Each number is 500 + 40 x the weight over its row's rms, rounded and kept within 0 to 999. Layers, rows and columns count from 0. Numbers have three digits each. The size before them is the row's rms in percent of the matrix's.

# layer 2 MLP up, 384x64, rms 0.197, rows 0-213, columns 0-63
105:482486468544562461511537503456467525514493519526521484445511509535496489522516524466549502592494495508508560479451432501508498486582539518492599466561526522524500484520472483623454432509489591
140:511591430495434531566555516456468532544470494495493480492466427423476571521507488549525549513471483523536520476469530532521524574486465504521542537447457493426560532540500444551518502465509547
107:436505481520460522491504469504487524573467443461583601484472501468582527489492489486544481548504601504491510497554518490502561547463394458441481523493449471470526499566514537503513518510478521
091:428570538500552510543563500560517511477514462521478520471472493556571537460461474538536513536489507453495505550485422468505608524518438531563447474578565503501483470496489489494484466560501537
105:567471488485452440500430449430537531531497481480470536566531525611480506476515521527527535475436470461512486543452469522505523530478514460471426475467469528432543468531509553531461564543449525
099:559532464481494481507487540439492519521454465474438519480503525449570485484511494450562445468543530500479465550556519434507469537548445505542510480590598428422478490515497465524456477538464491
111:480486454497550446491494514476543530551494479442464498401383502444481555509519549444517473509534454529532496474529540526534517570487511461520460494566414468504484498544448516415492516516519520
108:478410470564489458492511450505506508543506515496585573481507512505477563539511541378513511547511510527559522535498523486525514462541471485551494519567504530427482470583507500431496473518532552
123:622436440536373486571525524524501530507482451479481482531408509481541462507516539551491513553467489529450510530507501523481525504542500545502501511494557468473527520535479473509503452467581481
084:457478450462508473533515506470519500531467512495459471494446473465531459590538580563557520513476551509461499472489574531518504517530488521528498438538600444526483461520520421571531502483417476
107:459501452531473483532513486472527483523491544436522520477490422405516543494435501530526476529490527530533538496426533555519542493484428541610520511537408532455539549523480506478485475513500574
088:479561460564547487520510559487547509466491480485431578513535414465485524508504548520492478515485540473465458506553504511566497464535531553523542436508566484561415488545533503546469417509480543
079:480444434513467453568532437573549470470452466528510490477502515515528531499506456530558513509511537514472506454424411458502563534477420491400499512537453549471473547557494525507490485542507487
081:514473466519475474456450519460450478563551439494543508500484516490508441500445538466538468523487562580493528498573464412539476480498496582453472478588498500457566553502492536510509577472475514
098:562548443487412502488584519464547480545496497501493505529470459509559511433544526519484463421505506494433483533479534516520571483529416522525508483500575537467555537520443455528513471460470560
115:475487440515510581505480466479451501524476494480549585493446511466489560515503543554508486504490510535506525493527647536532490572547523539474429504485456545461520469551455488420473505490528520
112:440563456498538517539426533528495516516488497521447515554560488571494496485445491546524482460436486528520464569530475539505563546558517560441563467472484485526524525565452455496435463460456530
098:476460507524507560535471486558493484555465435460482516476485483511608498431502476485472552481478497484457483579476461503560514514471430536428432452499521496531554521489495455499418561445461528
109:569506464513513479579539439513549503476507451505501513552507520530531451519491541479536558523575457418530509560520533511511493503480503490466450534475502483462559422566503432512421579458472537
111:464555491512530510537540470389541493572489465438434513503525518546476509484477519489526428560524545429488497507581537449502435548483457523483559490521482523500436483514477545520429497561518482
098:474553526514481559551461506570529507587450491460554521535483496577542530465496542505492466468528523455423431507494568478498521497482499513474483425457579445469554466473501450499436504552528513
112:474450482479519464501610548421486517470464449509528512530569459590470561417542496480539512536479469459517468511437486448532450513501475548525531529460455562560517491503483508469489526446482519
101:501482465555508523505443493521525469518434497421492471460549534506515404476574558443532511532445559482468472532517443514504542489524500498460481511484500512539556559473504537540412527477404547
089:399481478519425510506490469490510511450496549479498497498508517454505494539488545484540420503459537469426466492472485436503531490489454546505450521502453490356475518528453537496473564438462536
098:554472507540546480544529476522592458514484487572604511442445535511511496500538531525552495545478492436531564466510409495525520504558509478495532482558530591487485467510534466499445516551502515
099:622534523530498441510489527590573516474507473527481529529492530522554476549553451443502525490476454445536445545484498460546458554489501526518501449486575514532489500510477510572453444525484548
102:459452425528528457520512576547531529453499507507474520462457471525506544505547484444566476471408455458530506474491545509533499490508493469533554541483471448592495530452477534479451431588510529
113:422524531510524593524464529524491549510487494493533463513490493500528487489473574476545428465452472501514461581549505533493577547490487515503510440461481562496600486539463483459413553484462486
113:500571441503510437468460434556484541483482456477519512496455533496492489570501517538509475547546457588545466437574530497531512482563545489438433472500536569548534513476482533530467472534562501
086:509466519509487521519475509518507530505504472418549507547496456562538496606457509485475499500537546502471510467483475525573479540528538478468476505490634471508530605511477458485511400462505522
106:536534497523528488602587474534487478481524464511540500466484584485515532447490511525489423554484506442444542562485481517544531513561474471523546548479546551567498485532431548521455504439472497
090:542500499501441496493542450474505475525484446501454536511458437508512535472452416477503487567586546520555491486425429473536533527517451541484498463452439537521490588566459523532516513475445522
096:494511489515481488592491457471522466550475490480501512517554451434523491523459499600502508489479500478496457616445444529527512468464459541518501443477449517430514443594478477454455532457502499
098:500509516494477422535528530546476516488541451498458542525555481568516522569482494499531540548524442494525488489516558579510479495475499568429562529443572468506560537509489431535502410552526514
099:403537506505520493478500533491561521513504494521471459497529477490521586456443438535566516553480435460522549484427467484485563538522429501496544507510513482543519438549447527468510400531521526
099:511442506533476513529518436406492489534475476527473495513509518477516512530538548546530423562477506506499529564585518494486458565477453511535469493541571412516481485546411464440549454482500479
092:533479484497473568521479535525459484548504456483554514532537510481532431563560554496519538489485570613467544472511388484549467503507537501434465511473535468500476530523493457496482501490422557
099:503530481494443531643444541518530532553479488472503504469486512549480535494470517575516411449485462456444461528556497510555562496514490508423500467480519494471569530506451523485453522464508469
112:524498517515458537511483573502554531538513425481561562447467436469504468531572451564547450533507552494558500547490520556527512593454446520499534491481507471469580518520498449516468461500538527
117:473561493511413500530530528503485528537527470501474512480450485482498546482450511511500603442475502429518494511563553508532507542438464446437496422425564504464580464471468472514499540522550506
109:516485489527412532461484495513523515503478503473444461476500425408508444458447487503510527516450470559524512477489481491519489487574464509507498462482396571488607518572471473560516526470469529
095:551488500506482509604575453523500503488464503538432424520512506480522513515510514513534441549469478558511524515443444503581590555532493442478548516547554525470575491455503477515463519459457493
093:507512459497477447556497539447541494507519538524435494526514516525541486545497490571476527453502530489536501505561524511537468540610462614500511523479507546537532490576460488527518493491623491
109:487561534482448477501420422464569548515456484510423465460470396484470529502514536466523509510491531508511519497488533505527481484483485604463551482473544521489434500554509481514467428506416516
106:528452486542484535471496494490475518464454506454524496569561494568511556516475498424516475588464509489480496558442454487526502482548449390501441554471559465509515462549523492492476570550546499
087:458421457521447488451459543452526485551489474470494513524496560508457537518412462497557542519436528501430496558515449467509482466569431482521489483438566472489533503502510511560542529462431531
111:512498472507446502438566534523559521559497461521486467485488509468496540572458516454528451568559481586603498528497532509515444556469510455508489542521436499488479494523472450494562540505580538
093:524467511543500585514526501532518464482416418416558509502461494496474452523523516574552526442442486464471468500516510450502478560540467551429480451508519520419502539489515470521469581491516507
088:547560424521508514464493592477483518488485546464455521522513510500528516575441437476547487475497530410458537486478565512530535583523449517543482513502587492514466440527460488553552501542492485
123:510586499507496467486485559482536520577482487485423530471453485443467524553495554502505518505465501506473476450571587418517521552500497426450396444504506463503485424518484494489512487521525479
096:482524548501471512543443442540500516573471440522476523403559505427531560549539531510508564497482536518404525475480486531517511503453463401499510458468508520543511507517515541566485546470460496
112:490586501479485444564479492576559553549482490464487538492482503476494541539515534489514424501498515509491485447551530459468496479519450484521503445407499545444473446556455522422470566557550514
088:533555381546552414495524507471508569521455511525490537555487537504495554478535491470526552444538462559514477471453558531486490500479470455525465493509513481540493536518485510513513481573616509
097:468510488565537538538490563519526493549439502482457479544549577485489523537492497419538529493470492515490549417519485499540568448569440468547556475535470497514442439471499504481507427576487494
126:491531524539535486518486448597513509493466462449493566544599481589563525561494516465490514474477479425527492517534465461519473486426539490462461473454519529529416474523477496501460521575500518
116:569489504548572574583444523472513498545438456482425470539529475521513505417489574516510532500465484459438432534498438504533521456484462601468498474514527513502503526541482499500509489504468546
079:423535454532469540489468530490466510473450446474518554525542579552480516527506511587581543536516478418457463511522517437557469508545449460524511513580515533491475495492541501464459525532439478
083:568485428536552472590497486534491508481483437497521519511447531487548516549468517516524479442503472489483519487589420441532544518488436490443443470570513548430482462495532463462492479459525548
097:482508469473413551471437534513443525500450390444521472507509467461513538525491516556533401515544503530513506494469545570514598445557474517472455473515518493516507502464491469480555489552476496
102:525522518523494544510589486481568537515492390483505555517479578453512541469554485439513459494472521541505521537507454541515542523590417533517518470493500521452446545514507542516466490421463504
107:491481494530460449567501539504506496502485459499444545535497547478481495561462539549494499520454522519448402490488521476506414552472471503546488521591523428434571519474477443541504583503457483
095:457480531527503517550523425525533524468505480522447544518507456509513612467531479584559530486461527540513432515454470490486560577461471586486528489432521562487537553526499517466492490472492546
097:573518504493499547584467433506502545539469499473517516453543469579453495591448551534457483432502446465481502547517479495504529583510460492502484516449521522528512484442446528482489564542426488
090:482557455472515576530457515472487533535443482513541533534561467487498501522497471511517454495518499490433526521564502478475599498587445548430507500537458565452512545546490520489539588489463554
074:479425524502494484499521479514549498506508493573582483533482451494490492494468472576557516586488451521551479551492500454497490504520466543509512546483570421466549555571466453452431447504498561
063:523444495455471492567509510452535507488523438535555496480397495500562493547468505544534482494491445524517452519447519500551535502454523568481429510455519535506554520590460457552561485494547446
096:420624532507456506536428462446570542531494452508480518506481475459530495445511483517521440538446500491514509509481424586537530514509462515503520490519454520427518531532469486485437494472546552
104:534549495517480477519456459505537499483496471463550524493466484590531535426575506544513462538537466408559453513522480527510567538425480570445500489470503516541585468530497533481480535502461560
103:503612505499476529569541484412494529511478505473455502505481508487526562522540469590561436447528566470517486507468499520476508566541461542452477452485547474477525532562497435542463475452495517
110:397473518565494481501490435494521515478467472497500595492548529487506514467439513450533564494434505420569468496496449516496456473463494481529498437464464518541431412517517484471447501523513549
106:503556425506511418471476435539531507478489494484504535443468457522487451561521518520528492556541482552519474493582559494556555545562524528464534430493515527534548428518440523471462496499427502
089:505475507535503458500439470566518481507490525433613470436515519467500542447492514533535517493458475482513526443459537552556471541523482518448509539532540449546500441476502476529439441575547571
099:491570487481444478470494490547490572474473478533429564497519509464468488506555519535520534455505468535546524508465565447479494544459490485455455521438445520567512534583456489540558478558593508
099:524557442497476535531520483430517491491492477498501479558506443513515523544486620485505448604527459520501474477504469451546447588505503447535461506540542456500501508510495517482392445525496515
104:606515499494493450580521521503494546484454498428481437458427544477512522496538481507573486546521527426483514550530553545521528526582480473527537472500557505480573552500481511487477472429478504
095:542506467520541502527425490446565489503483474470415471471536491498480513520496493558485513535544429423469478495541489452514487487512478506489496447552580486574525507486515395455488577460447557
103:439483494532481501502405486464521514561539460489480536503529459463447528475457485544554496500416490433561528504509460454504464504483479581439582485435516519543476528519502573499458488551462554
097:546496536548443536500482484531527500536507467495560520519559467497559422497530501508526503475412509488427464510449477558489554495447454590467454481470509558537532504533522449541475554441464569
113:519557532506456487536532539445462520544455489512414428575512611526541556510515499490544446555419457478422471514485513468507511534558451490502554457520509460524506512505501517542503540499547490
082:469468415536486572496503523473485500550547441479570450503522491586478486496494516574553503418427480495539465461544496484554554476534496532509517430530508510465508544538441483457501502512420470
119:572484452525475511491545532556480531559475396491507536532455542532520559502514548493462506564522546493429443564497506538511514497552476491561504509518605477519480556481470441488506531479533434
101:545512459522551441529512482411493492459478505495526452522496499509528455549446536435554407561552440572495487455556427534523561483534495523518483500566491499466516495440441487534526521517545491
108:503532493521498431553444501502535514535472474461398510469531530507490503504465527562501459537480429500496471503507652539531551533529544489466538524574501522529515568527485448506497470549462501
100:544457497518546448545474503469516536449420505452447497495463533464478450533492548538495494476528583510506508587442468440561483469502492520489489467456489496422532475574509424519484487473422553
089:484550519511511457449507501480538510546475486538505570529429469438524511488515475493542545435491461600557472512518515467548562535470482453572498467451513489461505533483464595559449497433464519
077:477434546562466499481497488447500512545498450518567511468494491511518514512501536560495434501409476455469505475456483549517531517501538512504462506502589541602454429457524511569415492514542476
097:480529506519567394513481385500539538509487529511454550493452441500461502518549540539542478533468493556560466472532535484556472561518498477498467440510550465562516451448470531494451506512486551
106:525547496498377527454470401532545514587497450536526481502492469555531562499487515414486483513517502476434455489488497488512554537466485502468458481462509503506574452556493527492425496533532489
111:460420503518470490561523472520465532553448481487571546467502516472520482450577544567493483474461559474474513527408461495560560564471479505496471518486496535528489598497517517475441511487427498
104:515581455526428464410522525547488520519518433481421514442535558494488551509507502517460509492532558511489488439556467534521474531528466465474426489468530496560492522480477503554529408535547539
090:485483531498525553505480474519499542535470516396478494544497492465543505491498567506509517587424548481465521557499432445563570535476485523490556551529533537502475462469508511452405469431474504
050:501489466509496494548447438461585559561472460521496513500542461497563508533475485574555462491503468546528494510479494462587589514492471524487520527515548515565461489599443463520477482464491557
117:504510517494498460519538445479530516531505470531520500598456465429539479564499536425514474573431489523413479507526549556502488487554460474440465457499511518441513464544459437488493539419505486
106:512508452534483466525558429562473504447460458475538496504459579465486529512471548532533457524516533551505470555509516469489487484586459467516440502563522543539477412465489455567513454510567449
103:511533518501486490516565515533476491498437485504587532530549494420524545434475453504526515450418562531522457495480472477536521498467438548472478482472454543463559556582460484541527569514552478
089:555543531474440583547533456621563567533459497478469506534493481478547482445500535545479523480508490497529452485567479509482431551449462491495491418470485528484554505508447462507519552518484521
099:497527516511447509553489531543512478547446459512492448469495483487496433558473495518505469468567540503473467458532549530519564516613492468532468499492490447537578536481458533595455491575439495
124:484475482541491490509602470563511512561492484466436543542539399499561490524537554419499502468509528458467515529506488535481548476498461533451514459410501455482423497555469501558532532475517496
081:541528561521454405454458528565572501483433461474499518462531586529501494558483531466457533485516483526422520428522527494512534456562496543520503508565524457512472525536436481545488522492443483
101:494445472502421431538440538534526499549501426471490517471423502475556570485492536470524445540496420469458465498556466498483434476499493578462493451547530561538541484465491541535510550505503494
107:412528530510510455464441523520533495463492471490501472449524510573439525524511500497528403569462510472540526544473518501490513527550497503505587496563531532607488477518446480565461478564515532
088:483535455507512514548467482478516567414493514521548471546519428479499434502496452495493447508492493530531522519523471485537531502488464483565450521555512488445568406537428421554459561513556482
092:520464513520492549520460451490533541520410504455466461461449393500483527473532438503547501561486441527484463504539466489503443454541493556532431479499494539478529517468472568479428574498524550
088:549495446505462403507408463498485501520452438438492441473475535571468514462431568530509504480500503526466441522450513498527550490529488482490496524431597525511471552441525499497470451475515483
092:479561487507507505461532492566479514523499507501553588540601459457507501493472569536527498546507469499481491479542519451530542565547417553481491455544506502588525539528499488510562438573503479
069:514466501485515557497479463468565547565551496560574496517458479456500541481488555491619495566490446546549501570470527482516518517471455500498537480522507530521498512535521551524565609504531510
107:541408523575495530514527454548530518462505445486572488506447512543495528534485491575571460491515551453466504455551494525535502514471476506435451495598479467458511479504484533417483542528444477
080:529524573508531467495458518474512508443467437491523549432517550523532523532527514545497497433492432507451491524500428532565528515574494582523531480436609488518586480526503481485485530512530508
114:482450445545536456469497476527498501505505476524508486509588477442545500580516492464521465609514462558535546515493410555490482560487504489507404555546475515453500470525469446539528491480514547
107:464529461501438505531534486489485519519473387447460479498430455447485500479479544455526474468497461539485524457572507525547536488541448457412524470607447472496517527446465476452474501481532501
077:510426508485469485531489465451480472538505527567583530509575500584485501525460454523537435482501508495538495493465530553531471488504442522453545503499601527537489461446485426551440460506440480
122:463590470514522516450496532540492528510484459520469555464492581475530521538563512479490484507532489510433480513526595486542469522572492495385416515484528480543538481496458483468487424538539505
108:434493466509419483498469452546501520497468467466511518630522538401535563530489519514506518470458516479507464544495518503469541530517455499496454471508527514484625516559456482513536562488493485
098:554537502480494542532505452452501521468453488449458502514476466467507468571437555515514466465476583481494530503466501527555526516510505484492420510546370579447536499521460456533439545510501463
104:492544537517435490446532520486540539566510415486523510509486442529539472502546539506552487468446527499451499524434510524511530482487504482457465409508526473470491524505502533510454557466347471
105:454470394532576480505515525475493557511484445544478511527570505560522566521511544505532517487469514485496486495517465493519490516581507455520444488594531520424466475494519453455435462543577497
104:517566472451448465494423465476568550522409544489522486401468477515486514524451489475544442496532541551537516494529588451520513513513487558500519434531443493471527485539449474525468559505503511
102:441474506547470528535451561487547498514465502475428469507496528516516519543468542438540505549442465507555487584517411426499501480546496466503542500562428568497459491535491487506490572539517564
083:469562463548499473449526509501477570444441505487455546536503570503459546589484549501518525549396510481496496445514590475534528521481496455455462462503509446498427529476476524498490452468456484
114:538438422547533518494523495526561536501465410514607541463489443476482531478502488517553494500459466506473501498536476512517509535591458420488397495525548456501460515523491489492486434518491532
092:453420415537524476483487535519562482503465495494479536514579536514528513558434500497554473555472561471544525448486520528563481506508498438552501538572468533563484583523502527475469460447462493
093:489403511500504512489462518519458525499499424540516496453530508488543491441404511537583564523412513455463508457424508460507528513527495531585548511534555519510515506440517495496489540562459523
113:515527466526450510431502501528494548496452455455565545560548584522515492521512533440485519541531528483481501534531496417500507510619473509433484459480544501553559540512460495468511565504550452
098:449489452524519461541550525462482479506449491499539472456569498479481572479536489503508457486415497433414510536514422438522509498504433477476551491431505521557465409510499505567518483521467547
104:490566404527506416488414468501544519495468455482525544407468419520512524481508541461524502464446503460482470574542509476505522466475528450496422469488474487554462459476504456475481448523478531
113:456488528563477489476497538512561513532534441530491491475516496447493439506488489459499510487538516456627535482483573531502506523526496488489546500480514479530453549544451425593465426519542584
097:559543526516430529513521438508539503532497443492462599416448543501527619430559473481485484479494469481481483496487545440516508550460459526522449534498527541513549499520480488563470521487494463
090:503454416563477526535463527519539521504515460501497506547437529453594462562554504521518497545467494503547514550510500437494544540468498403548509485570501484478539433501528502566513548513573500
101:454533480501412470445408522516517541544453477474418494527513444506543489492494496433545539508444552582556462442465498509501487500563491551486513526474571484458486523480502495518485456581539500
077:493471480455538533461469436447565545443479516531456520564494531545534498481489475529536565533519475398490522490458565503554485446580511492452535505511588461471504512530494416481460534526492515
073:531516449505482527507437470500561568521498549503550514503436464508580518584462536467487539500487481495443463478539469465495476577486502388541460561464503501462459482452482510497544557505569527
116:466512469526533488407551492527551513538497471577511532542490555519500527531492521406581493585562529593490521520499557458513497469542435521484532520532520458514469504497467456515541539515566483
101:446539485547502432480533489471485498531488499451521422400510516448524513567529539486520489541479498588500461471445464392525536501498497510426544530565549424525469467533504500542497504487502503
110:541565437485476426460434549578525533494502478478556542477485508541523465599545552477543505538556482510523505456526600502521515489466521462456458480517517489551541499529471474492430467524444495
089:541494443526506441538495478387487539490510498535552550575532447556455574464458491547523511439525480575552469473458517491513477508526470446473546454512447455518511515468521454505475566522534529
101:502572417550528510497477491493586549545451490534355451496450471560497454443530505473513492470509519499518495530506498465522479512473476535456532437519458474504477446441480521509432488469454519
110:506556460542541480577472519498470503527467501488425466439449508510496477536520566547530431510497427480483465472488583536561520520577487523488515492574576555521493446477508514436444531525475487
092:453483432501533534542470505468573483536422518497508551508537453498535497456455456475546461481435533465435523483463472487560498512561458566433520505424472507509501530489503444519466464501399461
107:478440501517580540498436561514509527487427522496414476503501479554483547488538520565545535520488519466489508569431487507524480495532513441587538410478488541556473454519482444495467458492473537
104:531530504481520493524437575564497506554437417485511530491513476497527527531532483504498477497465426466403471519485521518501576479579409566498506534463508528521533466558470490433456445507475496
112:458429536557501498492475439588500483451446505482519499505465531520560480504510532473527514506489497519407464561520514449520526564534472470407460461543556498468507545447478456524490554503411532
089:464444479547454512491466511462484503474470464486517519564432535435493486646517477508501463479491467428500521503545523441459542533466406503482454508531503554461515499576488467512478468556526513
083:547458542505481509526532483470571495495506549516496520545523411530512474565452502556464515441465524510578504508518438555540497535578486510472481439497501435503551543507484425528430587519515525
069:547498566492499428545443514503487570470409431499469540527523508452563460558504508512463495462536449508520508498482477496557488495539550461521517531439577531538568513565426464540501494511466535
111:408565498513437467502419455510533507550475464466497570495541403524495533524490531457522510539520436442508507518494433476511504420483476512468410500489498511477465505573486459461510480487476560
095:485481531492383534482508459552564504507458525510497462434475500542510564471490516471555478449465538487483460531441457492550507535511458531449433459475573556494519581475468515483515420492549519
076:472526438468447533480488465475591518529485475473446503614514491509560540501519486566474513490500501443482522465442531527489460478555443460485489478549537514522492438532479453471454573460408491
098:494525465520473486491539504496489530522486484524477531499489554497488488485474515520545568480479519464522440546411542435498526529515407455533584497497510546528441450560493534554524440602583479
121:491455482530497480538471524505542533487506533439496393480451460487533481523494506549533462472550470474455466477573545450519518526500476576490507451494482533609544468462487471430454542529419538
083:527554489519590486465398499442572529508527514467533518569482572448530510494487511514578513570516505476451504442512502563503493526516437513501567572490549490450474580497499510520509528503508471
120:530534494569486483558498465420472526513505487498534513489514571557480502549485541512527509556516572423471467499512387566521549543510470465547493456450540506516521520564523516494442519468417497
094:509473487559442485538479463501481464546469440526476516532560527437511506493449439430560486508453517450513482508461436469542551490506424474492460496533431518562599461549462491476488470458549468
094:451509518490433453521427455522512501520403456472427456479474475483515480509512537510498414454507490503466501507465468451527524560601502528473547480505606499572488518511480486540461464461493454
114:457511494534486511513514512503505492529460480541420477489413460527540545513592571465517435487471518479432436539452540456506447488528460570543534518581436496467482469504479434510456506537530506
103:473421465501523417452532490532534521555494429578460532509512541488489556559538503484570474480452523502508515441514530484493461511516452510529513431482447463456476431537466460494508581576529492
098:525501466518520489500478475516563533499510465489507525454552423556488524521506532536456465433512547548491437494530475467537440466525556569475426470497527564551472559458466422438442506516554544
096:517522492468602434457533421453503495521420494518544556541575522501506538506468517558516521571499526516408478541467457456544467463480453558491487462465509466551462469532510477490509521558485482
098:474500477546543527479577496506499490517524461553475538512537530520483504514553530559568444486423542438422522514475530503544458535534485521450556519581522538534425455533527540470496536549576530
125:473529462526583477478530444403505506522532486524545579544524536492508512540535490518553463604514613485494488471512433539522528545551456483453510481558529516485462521448475509506492535545510503
108:408517402519539478460505509485512489595478471548507456485534592506518549507562513491463469521493557506462515463518503458554458506580462427543480494551551507557515491529492525510461507530529556
116:576539476472490519570467492541574500534463449448501488443476475489521531503499537543484447481456520572442500461505527467519516553511476529448560537480562497502600482528453455493534547454586506
100:514523470491544492490541545465486533504480483472501430523439427535495534515522489552550457545595518522471413594460521463499514486539506574482468461547551508530559565521468464509518566482539475
115:432482479506482508561464545515490526518432497430457499546516492528431505566475528526531540470526494559524538533501593576498502570535504515459564515501455501568445508506452506565508463436444492
105:416583481525517401478456492525529535522461518477510533510497492472479485512536551476573468518540566486483512519558616538485542471515532535518532430531476524532519466489456489473494581499450541
099:491516509594557478547486421468480494525453449517478473522549483510542509516512498450555458579499539504537460441544458538492566472553496529564482442474482493468479526555464455414519546486557525
085:542456504543436463453482529521490498561461507548525555484476572481455608484522495452505528547467536516509480489439475523527513488495477430398447525554533456497494475558505485531426508550543476
112:537498492508464495533515508498513514494451478495504526517498491579518453523590480530501542394533459521490513466609573406558481514471459540462452552481564535530466521448484500504538454462473498
090:497524460540609522567549511545497540551484478559503535546463449495459479512508527522494474540540487492441527531518480475544520451522569484483475494484511438564437515456453438479434436420522504
103:491486465531499495478594465521553568493511469544521476550586516512565548528510577507533451561558434529494471479507487440554447568470569488517496541529451526510457510449500520472488517545549492
107:436603414502488429526501473484530490442515534470446478464503528466524506522513571444512493615479467515536491527517435445529535502504494479540477449540526484510532496530456460561530487491536564
103:509437532510456536484529534492454549517430398495527518518519507505487470436497533468527533513453481437465480567510467463565503502475444495474422442523478481418500535424491511443511581518467478
122:536508420534505431539495510542544522441470524480504441559502488521539529518417529440525476616509501507529500431570519547536541530562504469452489496542524540524482511468500477487482480553428541
100:521451513518452498540503462527534492513481511503486551466446483495489488498533477588492518524408543496579487603479522485517496515502492495454499416481445529518566448591504436538440527475476563
122:447561463546508540568490431514538543538462505478491553411525427457518581494578515454518464545466453550559471486524461519504498464515460513528486485489479532472499460500479452413523522494559527
096:545515480543529401492414516484548502480500556483447473502548456529514477589517549536527473563504457494577509509458493464564526535523542487552481483559494499534550491515482462586465514437529527
086:529473452489469526523404542555595516481529516488541519525462492551521439482502547498526536495539544429557550527473475493526542456527538531520507515492590505514587454537499488558461461426511492
083:533476483561592450597517534504478470459475483513510509537464559486553441523506510523501514459513438520538541448546467448532510495578494531436539533488574479523527411507474507515471426530497519
046:539484470574462495540460433493615587524439455500534512487477480471534589548457564563512544534486511455565501500496460430548520548508486525521526494514538509522480496569481501508487537493513524
103:513487488549523462551490423440520488489448464462475461459510466572477487460528517453560444437488524459497512533490486494507544497452463570469592549456571518562485446526492537589481487485501528
101:505511486525435563477467451558540514542474409495507578519503576505537504462563565472427436473565515482535503543498484455510494544531477477411457490461506446518492498482458485563456494480476529
070:482430440444525451460571445508488471490485434467473576489526580557514553535512467504546531525494476416448494555544493465511480504475508615449509449520493521541510467528486483481513494473456504
114:459534464493468442516487528545545508514449486532463426415511519484520519518505506630491491511558486537569474480469533508518536492500508493508564506538450494568553516551448439562472471484576520
088:565502524510535480572509466564503497449497450389437517482553559541548516537518528582507480514508481449503513464516488512513496472505517602429524453526465546493527600507472486496474495478518466
080:471427519523490445488538470547552474439439549480481463508558499546513548505475467512494491529466516524477508491440429477536512412496476442401510524489535569582497501561457499541508497576509497
100:453477445519570473502528478514530507508508519498497631531575514482520478531500513497545465465492490505450472528519547514513438546463493536494488500523440516556499510404446500415403540537540500
107:428525506433436527514399514456522532508491485493527482511478487467488496537485549527482470478505416498501498509551496567540550520486463490542516458500588560547624502524477460518443560478501494
070:440469418435514518442527474554586548530456463529548490452515493511447468565518544494455541545440535524533486555495467475519504494568539519527487491450517536527489553580504453527485477537528558
117:501510448502385477527517489465522482511501462498527541555535505488552465571535519522501413535515480505466511527483443504508502541541415465545424474470521496423561557509495405490541529489541494
099:450471575487500455513532422439423513526469462418551477402506528515553441522431478462517499567516549476482521508474483496512516480490445504508458488471438554428483513530489460523448481461506512
109:473471475525457457541390519497511517507468473485497512454492483502415560552438512584547492445509558446530486482474574494533561554466515469509510534478451462506540488414473532492458554501508539
114:556497481511536491501464550589466546485514490469458553496466526467527487505546490462524533517490524467568518534521562499491578565460430412570494464425449486465496528525463506574522487465549541
121:475515467493432439516439567522565504529426502499508534484483491502520535515441524569501503480485440503588487481468557529512492579434485492520513482509484502521555609548475464555446476534457538
081:448500482483585474539483505455491553542478502542544514498510493500441493599549579510512506601467533547433566495471543526523546485521474522500496539488479472498496423519494478500559566471576513
123:458547495517534432494540414441466539481488496511579516505498500478511545511570566430528517592502472569399468556493434539511555500516499510545497524454511531501479508528482525456475523528542525
119:531592512529552488453476536476529520493466473473545537488476560475484450503441538533515476516476581487409440513493551439552557508534443515506541554555547486460560494425486501490490543509530456
108:558451550493476471572529435501555524506448480501473465554467438502511510518487513501483419505531488530516464502493527472502523489487481556567416423445483497480517472563454453515559616493513530
126:473482444553505542463546527525519503574536446482493533486527496457561511559524569523544536564480496461552538569461499534549511497511486470519465533584524482474494543549522481432479426585517547
119:446477496552568514507444477546498534559453470496476505493527503540479423459590548481539448504524476530507530539466458495519515503500501526502457493514490536502397373548529466487485558483476564
107:422538500488456478484523402424530542502473484446464538533547461506532440485474498525443519468539436481558476531538532511507559519500462464487546437458499560518512488584451456557507503557520482
097:521575451524438473537407545515507526529491491491495428534469488541518442460554476478485508488489397443551469548529483505481542507463484513491534451477492528527536471511493474550460414588495553
114:551529443554433421552467452496496558501528501518582495535509519549527397548526503451501402541466498512464536526542467519507522535455509459435453500524528507446509447544488487458487530473505500
097:467539475551486501545475529458444514519517473447531567492476517480498483468549514576583498520447512535608514488477507484528523558592484526450498552544486514512570555438494561535491464553512498
079:447547496529540514566551530483486488492588506507525533426502481536518447520467494594500522470493590481486522521558433484530569527550466576498552471518503538518508504418464513457498527507439523
108:463488441526557415550487507575555509484502488480506575521570579506529503511419500534507473462441514574416533473549525544535434503529494520507464466470542475521501558443503474533514481511515502
100:524489472501387434429481481487539512433522423486525475459508543491554522570502514449534469488514525552496542505535462451558556561529472523478463531564524443454539518484491430538489518463503468
082:527511493522521434494531465473517488465451513526526477435476556478476502482580517517468513542493482573542498482498502469531473506466428492577514523535599410580514398519477455531527516535548508
106:526426474519431464463529548530535482489483520394509532504537582532575469613512574501491522514449469449489481487452426558522464482518472478427488501498538483477504501490504478554487504473526503
077:506511478483536538560511499475488521476488486485518576474447454448504527412480496597499475540388509478545455455555497441508511504533441575549474515477513517497482471536482526543466564457507572
105:540516507575453519518459532441540482552454445487510590491507514496528531488540528528538496465490571477454537543477492419536532518573468544497458478577541536460470465491538560494510568454443505
085:460426475492545458544545498568507479513547521497569495554521597537511464498527523479548543554471527455523421531452483457491513535510459565477520508500601471514507494541473410531511505495542521
099:554410443525435478500516532544482512505520420482536531559495502481525467569508561529462499457500460471471510483452534518514495551529482439475439531513541400440453500522459553563513454545498490
090:468521483509411428516481453551492483528489430450537582547554435456522487520444523512469542457462417483509406504507538465486484535534462557484491497530502492442494442513494544536510563519524503
081:441489477503501527488461556470517528484436510533527558578542513487471514592516546463516496527428484497561465443557507466525562458534544469487537575538532484554492488442468524472487454465439567
098:502496545497505552507421493470545521477450498514466542430526462470478545511498517507511450537481585426438465532512554498530514527543491503536509549574584489455567525460482569449444561504528482